python train.py --n_layer=16 --tie_embeddings=false --parallel_block=false --init="normal" --init_std_up=0.0472 --beta2=0.95 --lr_head=0.00498 --decay_shape="pow"
Each number is 500 + 40 x the weight over its row's rms, rounded and kept within 0 to 999. Layers, rows and columns count from 0. Numbers have three digits each. The size before them is the row's rms in percent of the matrix's.

# down: layer 13 MLP down (transposed), 640x160, rms 0.244, rows 321-358, columns 80-159
# up: layer 13 MLP up, 640x160, rms 0.222, rows 322-359, columns 80-159
down321 108:546602481493510521461542408503469537507460549561503479479596484521479415437545583548514554475482459525472585444546520466517456500504513460528514511488524475479434467505513485572512483466456459485554509524404519528506446526481428566538536484
up322 102:539410472482535571525477581526495505488451473519508407452430498476559435474485521496503477528480548454434579578459547460523487457498529518546436458477524511565523518545478479449550611576490496470544488513489593515525522522477455457451485462
down322 101:485528448517507460451456449465515493572620502519531471535522474458552446477485560568477466490491427579540415517573465500452466548442511471487537513467429488477481474453568494509401468444447500543436497477493496484471483485489507539513542570
up323 095:469480478458411486525551525470535470542510479501572593450569510505446465525528514521484534527568544455546491481509486501498508481470507453493545511476408545478535455486535584457520529521459530533468450523568549519525474527432445540514447538
down323 107:519531516519518453477539415473462492451441485451458488518518490493508503561565426431482504457595497466459530549557548514558564517546476528522498522478500487474518504497517552528487471640464482425521443523480544438480544495490446461513527554
up324 097:444515394538529545572454502469535486516507529547541448458460484493491518426463455463530433470501502552524507567539481531443549545517426492540498435467488526541443459462482438487534481501519512509549499513417470539497523486470529495462453569
down324 079:533502481440470543483520565456536437489461547488443556460507558540513508550551494382504493559512506453485459525484488399494438529484496553526469501501527481515558464580470538521446478524501524494455482456483490489437446552516482506543479468
up325 091:429531437525482518441500524497526470576504584496514473499519458510471465511403542513470468512463546506460506537555514513500563537489530589496497508555509457490537441578531566462520448566460491492513496528474463485503513600561460446480451513
down325 089:549429547566515489547608507524481520472470472526515478437464473496467558538517472456481445525465515502483505451519508517467470497519451451554462499495452558511479549468525508514463585502487438411494490458537518498483457490490509461470517520
up326 106:565482486546538451462507572519501426475482537584485494486456480407507543460507509442533510532523596468472529525518462526441549531421510616512499512478540523410489564562497505517451500545441556468512447454511515500486536480502462458520505545
down326 100:534490501561537517561522498508516469562554448453605504475470495519533526485505530471453463545587500542546511466489516452493457496564501506495541424553508530512496501561461547402477474479561507442426540405476493440474489505561529466570530518
up327 110:498495490526506466437435500518527539591504515445457461458492536531495522516538506518443568541431498486536557536468480595440551485447495499554541492533544507518535488557477486481479451527582488474570446602470465432510545518480482442446543522
down327 100:456441534478469499545477499475473499517544485512535476513561450499486496464587497472456534495544469458503486470458499580491502505500453500501426488507531535459562576480444467499509481450536498514523477520507498425518504476525451500441519474
up328 105:522492511520497495499491496515478477523510434541478478561439468514438519483524489610568492505551561464527509499435443514510543560458523497492425456461520523507447477496448525597478568440538535492478520541511502536558480445493460503530469442
down328 102:515482519470478514492514515530451515442494518462529513531473513463502548531518486499539474501482468461449455484415468539547474575492578527538532543515498571541498479524456592471509571505489464541539510509456569541533523516473466512452525570
up329 096:431492508486504527485430497504553424413506521463508487455522542487523513467471518572483513475484468495486490526514444468491500481538502417582500521468527523470465478431457570528522554516533537457505497517421467507517474549517471456551541413
down329 094:515519538516557468509476463465452485495517529496503447458506503531476539547449418502583474512586478500615525554529499522493480446498510487448513562547527497510507525508509471460515517564562537508594520551384496498427536506503469493484469448
up330 092:417530524514560510495571524524494531549441479496579466481502495511459575460538521523508517419543534503449436477500514479487507572436413476544561565473551517417516469532529469564489471504486465580550489491521509422493457471471537533546473560
down330 095:486451451506482452484508429518541510521525540482585483470424573516450508511457510504525561468492473493454560444483584495548499514531496579513480499454507495463546565462479546439478485483540466484486528527499468433475483568522520491501512463
up331 094:465452495494530517493524457431526517460523476451501453509511516483537438449533499472485541553483562549484525599552529534486512459470582456508487535588479461489463522494525528448529500491438588502494433513519515558441448465442487457448458528
down331 097:537502444475538448534519534554551541459564537486448520433498460544509564536453594502491481454522409445512453472464509476479469553492463528492500498478481492496583487467484490554467514520558467462524507497540489432482532592516474543464552509
up332 098:507468574424525480536546518548461463526471433477456499412506531525520471484529585503507459474483488492512466481505458538524474450487531411458535510491451521540489496520488497603492432435392520513498498548501565457513570505505507512505443450
down332 105:452472582579483444491524554521559527512505541532478475486473489414481532528470468544516469496515519462517558467574561493483487498526553514521540545529486518503509538518559547499517471492516474524528474513557509584494454519550491443490537478
up333 096:573557529495492561509498478486501435519514505514547545516511528458418507586494520519525536493496551540521454494469542520423500512545502563481469511547482539434556520544520488479510532456586464458574494505464477515519459546492529461517529562
down333 103:519497543444529501575522587478512493485517494472526522483550483443513506523514501561518456501499526466450490496480559435485498498552557494421466437556555474474554492551481505591503458411461543467437568493480520527547474555531514523491517454
up334 100:469501456545497558491539501544477477459486535481485512509512510494497472448488495520491524499499492522444531561508574446460530492495537483575527560594445406518575529511484559446464490477404580526501491538498468484558529512483489450520545462
down334 100:517537466525488525440505539539462483476476465512491553542458505488524460459559546492553552500466575521550450556410524561522465452464530474502503470446536488528480485527489539487530509422555497550490514429477457586491546508497436507492460484
up335 085:510498459542525565439429531497455551502439575478544501495486520542505552566481540507512450492519438487480602502451482514539540455501473442520481452508508527468506457465540505485499473505511442470535545439410576542477564493492436475509520512
down335 078:569540505436403481502541570514468524527507506554509565454479431443454512611498463416567494560434493614505490541493525501509468478470504568451480533487502479498539468437476507533517546467468485461535526493539496489433529495475550503582532498
up336 085:575460526563518544506486485482457502440507480496500513460487475507456556488524465484521488550438452501472524512458497471514492542458536467491521492601424582466560500476438569471496533535466522507482467501493544483468505470522520492430564571
down336 084:477538532514511440563510458498487498535469518548501501597549507537542446492545491499478498533545556522514496472509508585480448516504474524476451492495532556504462535552520530545477477420549556592570503474534481548522492530540502505502482515
up337 096:542477499491512525426557507486500501433429556553530508511430538463437536447551488479510403492451555509445408505482475412552529510462491441464523493468539510482575574498509489478502554469430408510453493522497547548484470526491603527529495462
down337 100:514598474528451505431497456463450493544528569557553524504481500571504524571475473549543436477479483525415423489484494502458473526492536486519489497517549461559488523500527508480506420494444504454434463496493515449454547478519534605495514527
up338 099:425508529433578494508447483503498528507535513496482369449403523541414511538464508522512446502432476503488604506452476524469467472477458525562556456476512437545472492521499537485486545432509508561504445522523474450533481518531452458460482501
down338 098:511427504520420561481435531569527493509420551443448465513446521460473583566551465455515553465482475485527463511528565497521450464524482468490399445495389556486556433496482451527526549505486465486479475457517543537446510451550515438434537542
up339 107:523447486480576501537536406525443429479493623549489484548462459523441482488544505542476477490533441516422482488479468464477456515469484540475513513512442505573549543505545537436466424505519437500477533502522527474459505523448486505501458486
down339 099:536483505599563526535493506486458547453509498509473496548514479499555513641472500432519470483458508515486464531460522463571538552534497527506575460456465557560440518448407504448488520546505469463485530550526545488539551477513488442440494524
up340 103:543454536497530499526544556476511521503491452464496494454397422443522574509478524541419513562491524480543480607399540498507485478474427487594463565557492463454524511486494439475543464470520557484457496530534461488494490561505463457568489448
down340 098:503459525578467486476458544577503543438528477500462490501483535511512526538467447533479507498489469481507529498448547465454446538470444444459483532572483517510442490528490506541533573486496567460436477468588530503527538498519433482479521474
up341 103:442537546539543574486461499590540515518463496527458403500564490445465541519499524560547483471523453560627469521513500480512474511444501427507449475399488487525460477459457494582482500498547478533496524513460455482494461534525518516469472470
down341 099:475535536579547507511520561521484465454483439453470539541423554464552516494517526550521481485469537551463478472533537508487486495501457467425511494518516534551519462556578461474531466502518466464493476476466500516572501441512419591520456474
up342 094:502505531534533425523486465522528477560523576525457453543550481426529462473517549536566494506559472508471502517478538486529478544566568564514505486579530436495581547522512573504505472436489500520528511446500526486566459518535537491475514522
down342 096:420512555503473488490445497491495515469469447531500496556500467495445463438512461538572516533510602484539423451403371535519485517494517478517508454470527537481506495538538493496529534429505473509561496562511475493563512546453499484518557536
up343 097:565560521498538446606455528522470470500545572509519508479487474518453516430494519488501513508470525519456595484507449415498546505540506438457509545517450526401525500503496454459464549441442469520548501392515475503496494497595522471526528509
down343 085:513481532571554446516480468494474491488433486469574430454433469483533478498560489444463433468502518541433445475455464511496519485544510482523486498474482464560442504456475489487563408467502486409517559445478508525493485480587530479535447563
up344 100:481523528533554416495485454506440508492472603504420553509532490560545452523505515473450470568451451500560558460562553477520541465473440499458477499482573510472523525523548491514471431432461509538501478438508501542474500553491593500517466498
down344 103:479527528549483488424462498449444513502504519555458515513488428555568497512497471504527549505461484489523453498478548499482544573417520499552516440482537498485445490492527496547476515404471486530495467456457519446520538526516451457544480527
up345 097:568599475432475440523534520505543463501506497509480524473528429491474493505524509530492435479510532495525547523515429573465505466534514494514454534482515544502526525520402479456468505492518510520532527531505501476496594457506572437501532477
down345 100:512501523483522451501478436485472526484529524528454594440531484463447502539525487477532549495517465505479539538420548432556549435533532559509514530483524503454513459549526559548517552528435581528472558452471493484482485529581539455506517420
up346 104:525546572549482470487477536495454540526514509493477583428480453445546520451508530500558539561511473469484474491488401525471475465450535522529470482555493489631465489541431549516521548490460517483484514533555512477484528473503526520537448468
down346 101:494531542436509429443446481469503466539453487550492520492472505514561490486495470443542433550592447540464508515564367509523498495460575472474457511538535520500440498435489470505475507521482470509470552441529515458544570478488437426574555470
up347 092:490514450465506486493541441570498494568498529524517500484512495560428543532513499434491489494471462478480453439502520409446466496515555535543447508483431471497481560522509455524526485484436547505544468568588507487489570597461544558478467418
down347 103:444504520568474540463571523465486540592496475519483516503481557468541509513500533517406520452474516534549510549525462446538495518512501464497527595462471427494491515537417502506442505430526498518462507511513527505496420477518471464451534529
up348 093:508570463515530515511556470446429490458487456535531507488365532509502492521457604525495543495542557512569545559487472496523489502522476456468504502479468485387477429520485587539524462523451498483586495492492520612480503567442490526539531444
down348 093:546529484460475539502402497485470489499478527472513455524621435434541541423514451526467486526481524461513492546496495536549508498529431519502584554476493577503489508481469555425434530497521550434548563510439455523472565484547516536519440453
up349 109:545579501489467502496552531503519526463410480491495553509498489536611562519548561446477406518497459593473511440522499517473491523565541553470445509543553534520543510507520567537505573470513568440524515509526426486551552468565501527453589489
down349 099:435503484442492483546403451473439578565443569531546469467465459605419442451432498510499495439558533548472512536518445509461433470483477432522489507457478534467502523450506500452498467504492520556499472551474420505532486561514480506435529558
up350 097:615471511538505466491462494540556526482490552463542593537460507512476511497507436433427477538445536487481523523492439526449562587512536477501500520536555520452507500461488507514521501497502459554607543476508520448520568494494506460496539489
down350 098:527538379474519499556477534480461474481543501466481457472509442449529453519531526534446522516473503531518530499492481560513527566464437429533561580503533514512454523507448502471508524513523528511557468569519499511570524499455525472414473422
up351 103:493510497436467480463528558567520461511422510496459581491486591520510454445487524512487541514474556530546490478503540497514501508442475560506501490517473453512470444555542519446462531456495466457577460574494495486552448557555433513552451557
down351 091:450551438466501532501490414528492407548503525458490444578452482496582511424447454523481468461563524445516502507509472498442550476522492550503467528538489512485544501560448460539449449508494488416452463507523551529480610510584506463543578530
up352 098:410526478541546473490494484467516464531531486476457500495428524500500472527525455512520529502412548479644534556525474482446501540579512548475473504508514477550537498543476537524504594512508438578506539479507525473490510418441431467497571503
down352 100:440492442481481493428521441451443564497542476461540505549487438515462530463473520484499467570506540504548421516501468503521570500503464453534548464519473473499460538494486492471517484461548514561465551653516474445512476570572432564613471471
up353 104:528490469494475483507459549529536476420494547431474512470511478530578468451441487603526528529559491422519522506532486483539557479468457408466459507444513512488457505452423534463500524416568508521514510560552533510524396478555479510483498532
down353 102:557506564544520494504481517467487517404476477507456495473486519487518538478531473543479585539485548489463577432500513482531534388473528520481551443493489474452500491503529523494569509552436536455590444549482479533492441484527589468562496427
up354 104:503477479445555467525513486512503497452533447460445542467429486540509483540479448479470502480495571500547568432533564539490528521508454533533499459563505423417478440579580454557543517538503449537445552557519488513455547497429546466497491518
down354 107:527599574467444550472464498484487463489511514570462463534502494513534512447429506491520504595529500477466471514556521444503528519459537500454505477406455548492433553511552478448494502488413497475577522567462465474524546490506481490505533458
up355 096:526465507514471527494484536525500569494468527613535409476490478491534500577548528484435498586453501438463478493499497492500458507526561476506540518598526458525539426526546494480487530452473489466427546476436464514491479514509451491435574451
down355 097:516548505485481512495531513480429471529419531542494462567497520451565481541537472493483491486424593514528448443474528512480438465539477479467516497436504489420536453573529463536534442454502484441424518431494540483544501542437447580459534499
up356 112:422510520559532467449555496560528494512526565513478499489460453514504552469508461505473516480559453425533520440485515441467497465467506523525476522511527558507440522526504548518613493465567526510514444516540450527502600546504546497548429490
down356 100:431457485578558494537479499489516462494567521512453455471486488558523574493547502459462540491581419496497564576474521466427484478450505532535441551510557468472503504505469474578511477511511419510515549426499511470508505485448567485495558535
up357 104:483519460514519483521546428497492490500547553433470528519473507456541504509482513464498477493593523537449464463486477526518514533518493472523476516511533520480579495492476530538500444474544601519450512465586454495502603470517510426443464447
down357 102:444483404499502453455495451484551472541496478503481498486522544470447403450523491430520599507521478488492487519489386507537420553487577499526440508536507525486539474438535472470443481576438467492480473489507512543577496488449462473575545503
up358 099:471486475470445498440444556460486491482488514496416527484475522489543501566484481456549468561474475497549505447519461382545559460423469504477447481511484484499541488541434498524413561446448550486438556486497538527502538441536472511573484472
down358 104:446511543526549475563497485466509430495491436538480458427543506508524461458486502537442507514509473397465493556432493450574484499508458558499444514502495504488478453485588501514493534489442508528483481474549486579463495564521561498457488452
up359 110:450502549491505544505553531537551506407483499515498547537453469522494473464484490484493495546497509627524530474555452508449549438498426420571578500489482457427461537486523571474520532474431495514446498507515437470536494473457527466548450436